config.toml
intermediate_size = 1280
vocab_size = 2145
positions = "learned"
learning_rate = 0.00175
beta1 = 0.9
weight_decay = 0.11
warmup_steps = 247
schedule = "wsd"
decay_shape = "linear"
max_steps = 5900
dataset = "wikipedia_en"
Each number is 50 + 15 x the weight over the matrix's rms, rounded and kept within 0 to 99. Layers, rows and columns count from 0.

# q: layer 7 attention query, 320x320, rms 0.0721, rows 82-106, columns 0-63
# k: layer 7 attention key, 320x320, rms 0.0682, rows 82-105, columns 0-63
q82:47 49 54 46 57 41 78 61 50 47 56 73 42 31 48 57 72 38 48 52 37 58 51 27 21 36 67 25 62 38 35 23 54 21 89 55 55 35 54 51 33 47 43 47 41 48 86 58 47 44 39 39 65 75 61 73 52 16 34 17 52 56 69 80
k82:50 56 55 65 55 51 64 59 55 43 43 39 43 45 17 50 44 59 20 76 74 39 46 38 29 42 33 63 68 42 65 23 49 33 60 57 53 48 57 38 37 41 41 58 42 34 71 53 44 41 51 36 35 41 58 27 57 42 40 35 76 68 52 59
q83:54 53 60 34 50 30 75 58 84 76 55 58 64 46 51 37 45 79 38 51 29 38 67 34 61 43 77 55 60 54 30 47 40 20 54 24 62 44 55 59 40 43 58 64 46 53 57 56 42 59 57 54 55 39 64 46 44 43 70 41 42 56 33 61
k83:63 25 47 54 48 67 58 85 48 32 46 46 22 52 34 60 42 71 47 53 44 42 50 27 43 52 49 65 44 33 57 49 49 51 48 40 53 38 56 55 51 53 60 69 66 56 63 51 53 54 52 62 44 39 57 54 40 71 38 77 58 52 44 68
q84:45 44 56 57 45 70 42 48 35 63 50 47 38 48 37 49 66 22 82 50 24 33 84 53 12 51 57 27 45 47 53 56 47 42 58 59 45 75 56 35 48 35 61 54 20 40 40 64 42 50 31 62 56 56 49 48 81 43 55 59 63 57 35 40
k84:36 62 60 53 29 38 68 30 30 59 64 57 60 54 67 53 51 40 60 48 42 43 60 52 56 50 53 46 57 39 31 63 70 37 53 54 30 74 39 38 46 57 43 35 46 45 48 49 54 42 38 63 56 51 54 33 73 55 77 46 47 46 44 34
q85:64 58 71 78 53 26 39 61 58 28 61 71 57 64 53 32 50 39 58 63 80 25 48 62 29 01 48 44 32 69 39 55 48 53 43 44 55 32 58 48 37 33 73 20 16 51 26 51 63 31 46 38 66 39 45 52 53 34 40 42 71 31 31 59
k85:51 54 34 81 50 66 25 64 56 41 73 61 57 37 67 59 53 42 42 67 64 45 41 48 64 38 64 42 38 75 54 47 55 48 51 73 51 50 43 74 55 50 41 34 42 36 46 34 56 61 67 46 51 44 44 55 48 43 49 56 52 28 44 59
q86:57 43 61 68 43 49 72 23 64 49 28 40 35 79 60 05 64 57 32 41 59 62 62 77 47 51 72 78 24 60 44 63 60 67 54 40 30 31 35 56 56 39 69 47 64 10 51 40 51 43 15 56 42 44 59 55 55 54 61 57 49 34 48 37
k86:71 26 43 63 63 42 47 71 87 67 47 53 48 50 29 41 51 55 66 47 40 37 55 55 40 41 42 82 25 71 84 41 63 18 48 49 61 22 35 70 66 70 50 57 75 71 57 48 71 48 40 48 43 56 74 47 42 51 51 52 44 60 38 37
q87:65 40 68 36 42 74 55 64 64 48 62 42 49 31 34 65 54 36 54 78 64 72 45 44 64 59 52 64 46 54 72 35 45 66 67 52 42 41 78 54 44 76 50 49 62 52 31 45 46 68 52 55 50 87 37 41 37 70 65 64 60 83 62 51
k87:41 29 46 24 49 51 56 41 73 46 92 34 68 42 59 43 44 59 38 67 47 44 67 67 39 55 38 50 48 71 32 52 36 49 58 35 70 64 45 63 70 54 29 38 28 70 47 74 26 68 50 74 28 49 69 29 56 54 34 47 57 77 48 52
q88:64 56 77 51 45 35 46 67 50 46 58 22 24 48 65 61 78 39 38 50 48 44 42 50 24 37 44 56 55 63 77 58 31 67 43 34 46 63 59 99 50 54 36 34 73 51 72 61 59 30 52 57 47 67 64 47 56 44 69 58 61 44 45 62
k88:55 67 56 56 40 52 30 32 42 15 48 54 49 64 75 77 50 45 38 55 51 43 63 38 65 20 40 48 69 48 59 57 71 60 48 71 62 42 79 70 37 63 66 20 65 63 43 46 74 43 46 63 67 42 61 58 49 39 59 52 32 73 45 40
q89:38 61 25 33 37 57 45 45 35 57 71 42 60 50 68 59 66 89 67 51 60 54 91 26 78 28 47 51 68 33 47 49 54 37 29 43 71 21 57 53 54 65 46 35 48 46 42 57 63 44 50 63 37 33 32 41 46 31 63 36 38 61 50 70
k89:30 37 38 33 42 49 70 55 32 40 56 67 72 51 65 37 60 30 75 40 53 32 59 50 73 50 59 46 50 59 43 51 55 88 56 48 64 56 39 74 65 37 63 49 45 43 52 48 63 48 72 53 32 67 14 45 53 84 43 51 32 62 38 69
q90:65 57 44 33 45 77 26 67 46 59 14 47 46 77 51 57 45 47 55 43 52 67 79 72 59 26 41 69 49 50 70 32 66 56 54 67 61 62 47 63 59 48 47 47 72 49 58 34 49 46 40 58 43 63 54 40 40 63 42 53 58 41 50 31
k90:59 52 48 33 55 52 12 66 49 35 29 37 39 56 78 37 36 38 44 34 43 59 59 46 77 49 39 52 54 33 56 51 58 71 41 48 50 54 23 41 64 36 37 50 73 59 76 64 43 75 46 52 62 75 61 62 00 39 33 56 17 38 69 52
q91:51 45 24 50 51 69 28 73 46 79 27 44 54 83 54 45 63 44 71 48 48 64 62 79 67 53 74 65 44 26 44 33 53 61 59 65 50 66 40 56 43 74 28 57 58 46 57 69 36 54 53 82 19 50 39 38 51 57 59 65 38 52 33 31
k91:68 65 50 25 66 43 63 55 60 27 49 48 53 50 93 36 46 23 53 48 47 55 82 49 68 60 60 55 56 54 35 53 63 58 59 51 51 53 37 58 54 59 41 44 52 48 58 33 48 49 41 64 50 63 57 59 57 58 48 40 33 47 57 58
q92:59 48 51 50 46 74 35 38 71 77 23 18 44 60 57 45 33 43 38 55 46 18 61 77 44 76 34 71 53 38 60 62 43 73 52 55 42 52 53 40 24 54 54 68 29 98 45 52 34 65 45 51 79 39 41 33 84 95 39 57 35 55 33 69
k92:61 29 49 32 36 50 33 47 60 48 46 48 49 68 62 42 50 61 22 39 49 43 37 31 52 49 54 63 51 60 93 47 61 52 66 56 33 26 58 27 70 49 31 36 46 47 26 42 55 43 47 44 71 35 56 36 63 41 51 59 44 36 42 49
q93:56 53 82 65 68 17 61 64 49 35 55 60 47 57 29 53 63 52 54 51 54 26 65 33 45 51 74 44 52 41 48 58 34 58 30 37 22 27 55 58 59 14 62 60 17 18 46 75 47 56 64 52 73 28 37 52 30 47 25 25 56 63 45 66
k93:46 41 65 63 27 68 48 70 60 61 47 68 34 47 35 67 70 42 57 74 42 53 46 60 65 52 60 43 65 52 63 43 47 58 15 42 51 47 50 63 58 55 53 46 59 29 50 36 72 36 63 58 47 53 18 58 41 49 40 66 63 53 60 39
q94:65 59 62 91 22 41 45 43 63 62 42 57 45 16 65 53 70 50 56 34 45 56 56 36 50 23 39 45 77 39 58 49 60 02 45 42 67 99 54 58 54 68 59 70 47 44 36 59 35 30 47 48 40 60 36 69 38 29 56 41 61 56 46 50
k94:55 55 58 54 40 59 44 32 46 43 28 43 42 68 83 52 43 55 50 39 71 55 75 45 55 45 47 40 65 24 32 27 62 46 56 25 58 31 50 44 80 51 61 80 34 55 25 45 44 87 31 54 31 50 52 55 50 63 48 24 51 45 34 74
q95:57 67 28 56 73 67 34 66 52 36 33 68 54 54 50 39 38 47 32 37 50 42 37 60 47 46 51 80 61 81 39 52 40 41 76 83 41 59 59 58 43 65 32 64 68 41 59 72 44 60 60 35 47 63 70 69 69 58 80 82 38 45 31 34
k95:70 70 34 72 82 48 36 77 66 36 43 34 56 49 39 42 25 63 43 71 28 56 51 53 74 19 45 62 50 59 55 80 80 18 32 60 59 55 41 38 27 52 60 62 43 53 36 52 55 20 30 45 74 64 66 51 63 50 79 43 81 58 44 52
q96:66 21 24 49 34 70 35 25 67 61 26 47 54 56 62 43 47 32 37 85 47 44 50 81 52 78 31 72 75 21 46 44 63 48 58 61 33 47 44 38 74 53 42 58 70 64 30 45 91 69 82 36 53 45 32 30 77 51 78 58 35 46 49 45
k96:84 55 46 27 35 38 53 76 37 80 64 27 38 41 69 27 42 06 59 47 37 62 59 55 66 71 28 62 70 40 29 55 37 88 48 49 40 29 59 27 86 38 52 69 75 53 53 26 78 51 61 48 61 40 72 51 55 51 64 54 32 58 45 61
q97:43 53 43 58 60 37 29 35 43 63 72 63 42 62 29 62 52 59 51 61 49 30 54 74 09 62 47 68 45 46 79 45 22 45 41 44 48 46 40 53 60 68 37 34 19 50 56 34 51 58 51 39 35 41 54 69 56 52 23 62 83 52 60 69
k97:38 66 81 46 79 47 39 13 59 71 40 35 52 39 35 45 63 46 51 58 64 57 54 82 42 66 36 41 47 49 73 54 38 48 36 62 56 30 46 76 54 59 47 50 38 27 64 70 43 42 50 29 50 60 44 34 56 24 31 31 28 58 58 45
q98:55 38 57 56 70 39 53 34 47 71 59 69 53 39 28 56 81 42 57 54 54 51 58 43 26 44 40 30 54 27 62 67 44 47 49 34 58 40 72 91 53 12 48 40 33 53 58 32 46 52 77 39 71 66 56 46 47 35 60 18 72 55 50 37
k98:49 66 55 44 26 59 51 63 27 48 51 57 45 60 54 53 60 34 30 36 55 51 65 52 51 65 31 51 71 58 31 58 55 58 23 43 38 48 44 68 50 40 71 28 44 37 45 32 53 60 67 50 69 46 47 66 57 52 84 36 45 47 40 52
q99:49 35 34 17 38 68 85 51 61 54 42 47 61 73 48 31 57 39 37 38 71 63 67 64 68 55 64 76 44 49 35 27 76 58 74 46 46 56 52 43 18 42 46 57 77 58 37 50 65 54 66 51 53 50 54 61 52 38 49 42 42 32 66 16
k99:56 34 30 35 44 74 79 54 58 67 53 45 34 52 53 48 45 76 42 45 62 20 39 60 45 62 37 55 38 52 62 41 73 44 69 43 63 52 50 39 38 47 41 42 41 58 66 47 44 61 60 43 49 34 66 49 51 40 37 70 64 42 46 48
q100:33 49 65 51 53 23 50 68 39 51 42 56 33 49 52 73 41 31 58 32 58 17 11 39 49 77 65 51 62 54 42 41 48 58 53 54 49 61 61 59 63 44 46 51 07 33 61 65 60 31 76 43 33 69 45 66 37 72 24 47 55 46 49 67
k100:42 44 67 42 48 57 49 40 41 44 35 49 39 47 51 75 62 44 39 55 39 51 53 72 54 61 33 28 49 52 23 64 69 61 46 67 45 76 51 65 46 56 57 29 40 32 60 47 46 52 60 69 59 47 43 61 46 46 37 28 57 63 36 34
q101:44 41 72 12 54 52 32 36 65 71 37 57 42 65 38 81 19 67 42 47 29 65 61 54 38 41 17 68 31 36 61 50 32 36 70 36 56 68 48 55 56 51 50 40 22 49 49 73 49 65 33 61 60 55 46 44 42 46 43 76 31 63 65 58
k101:46 52 67 21 70 58 64 63 32 30 38 42 48 42 62 54 45 62 63 66 31 29 54 76 61 53 67 83 50 53 65 54 36 73 54 33 27 50 44 53 54 44 20 34 63 43 66 65 40 35 39 50 71 68 41 29 51 33 40 72 54 61 53 60
q102:58 57 70 50 85 58 72 41 29 54 63 60 11 53 73 67 77 64 50 04 42 54 64 43 32 40 61 52 39 57 61 72 21 40 82 60 32 39 42 52 60 49 47 53 43 30 59 60 29 51 49 32 73 08 41 74 62 49 70 31 60 39 49 03
k102:49 45 71 75 73 40 81 50 56 46 35 65 45 53 57 59 34 54 43 48 17 28 54 62 63 83 58 46 72 30 64 45 44 63 50 31 54 77 48 41 37 55 64 56 38 65 63 45 57 47 68 41 59 58 48 27 53 42 59 45 48 54 20 51
q103:55 52 58 59 46 42 48 46 37 28 55 51 52 60 52 47 03 61 18 45 38 47 55 24 64 53 44 88 71 63 58 49 81 79 23 55 61 50 28 36 53 75 47 50 49 68 44 53 53 61 39 45 41 49 71 49 59 62 59 61 51 61 19 55
k103:63 32 41 46 55 64 55 29 62 60 39 39 62 45 34 67 50 44 57 37 40 62 14 47 22 60 47 41 37 79 61 57 65 41 49 62 68 22 35 48 52 63 42 61 25 66 35 40 41 66 65 55 64 49 63 45 27 33 31 38 25 51 49 46
q104:50 54 27 54 39 64 17 49 94 26 54 43 45 78 68 62 71 58 35 33 53 45 51 75 61 54 44 64 20 48 69 43 58 56 61 33 35 48 39 85 59 54 57 51 37 55 34 50 43 34 66 72 48 65 66 29 41 56 50 70 58 41 60 58
k104:55 57 35 31 65 39 39 64 58 12 62 45 63 51 52 34 53 70 24 30 54 25 65 57 57 38 33 72 17 12 46 73 55 66 53 40 27 69 49 54 47 83 48 23 64 52 99 25 40 53 48 60 47 61 53 39 30 56 46 73 63 27 48 44
q105:49 47 51 43 62 61 30 70 49 56 34 45 37 45 31 59 37 86 45 31 42 71 60 40 66 33 45 58 64 71 70 41 58 56 55 56 73 01 37 30 45 66 31 84 65 40 65 53 24 23 38 56 58 67 43 65 43 42 45 59 37 64 51 46
k105:37 53 67 51 77 51 58 44 59 61 29 53 31 66 33 30 43 69 70 39 33 51 49 50 63 63 68 56 53 69 26 72 48 38 60 43 53 52 35 39 60 21 21 53 68 55 52 48 43 32 40 69 70 81 33 37 45 43 46 65 52 59 32 52
q106:44 22 40 68 86 80 27 48 46 45 45 20 45 37 58 66 54 45 45 78 25 55 54 79 47 58 66 36 38 32 41 62 54 71 49 78 37 61 47 42 65 29 56 31 26 71 44 24 42 52 59 42 27 36 42 46 42 70 55 35 41 77 67 66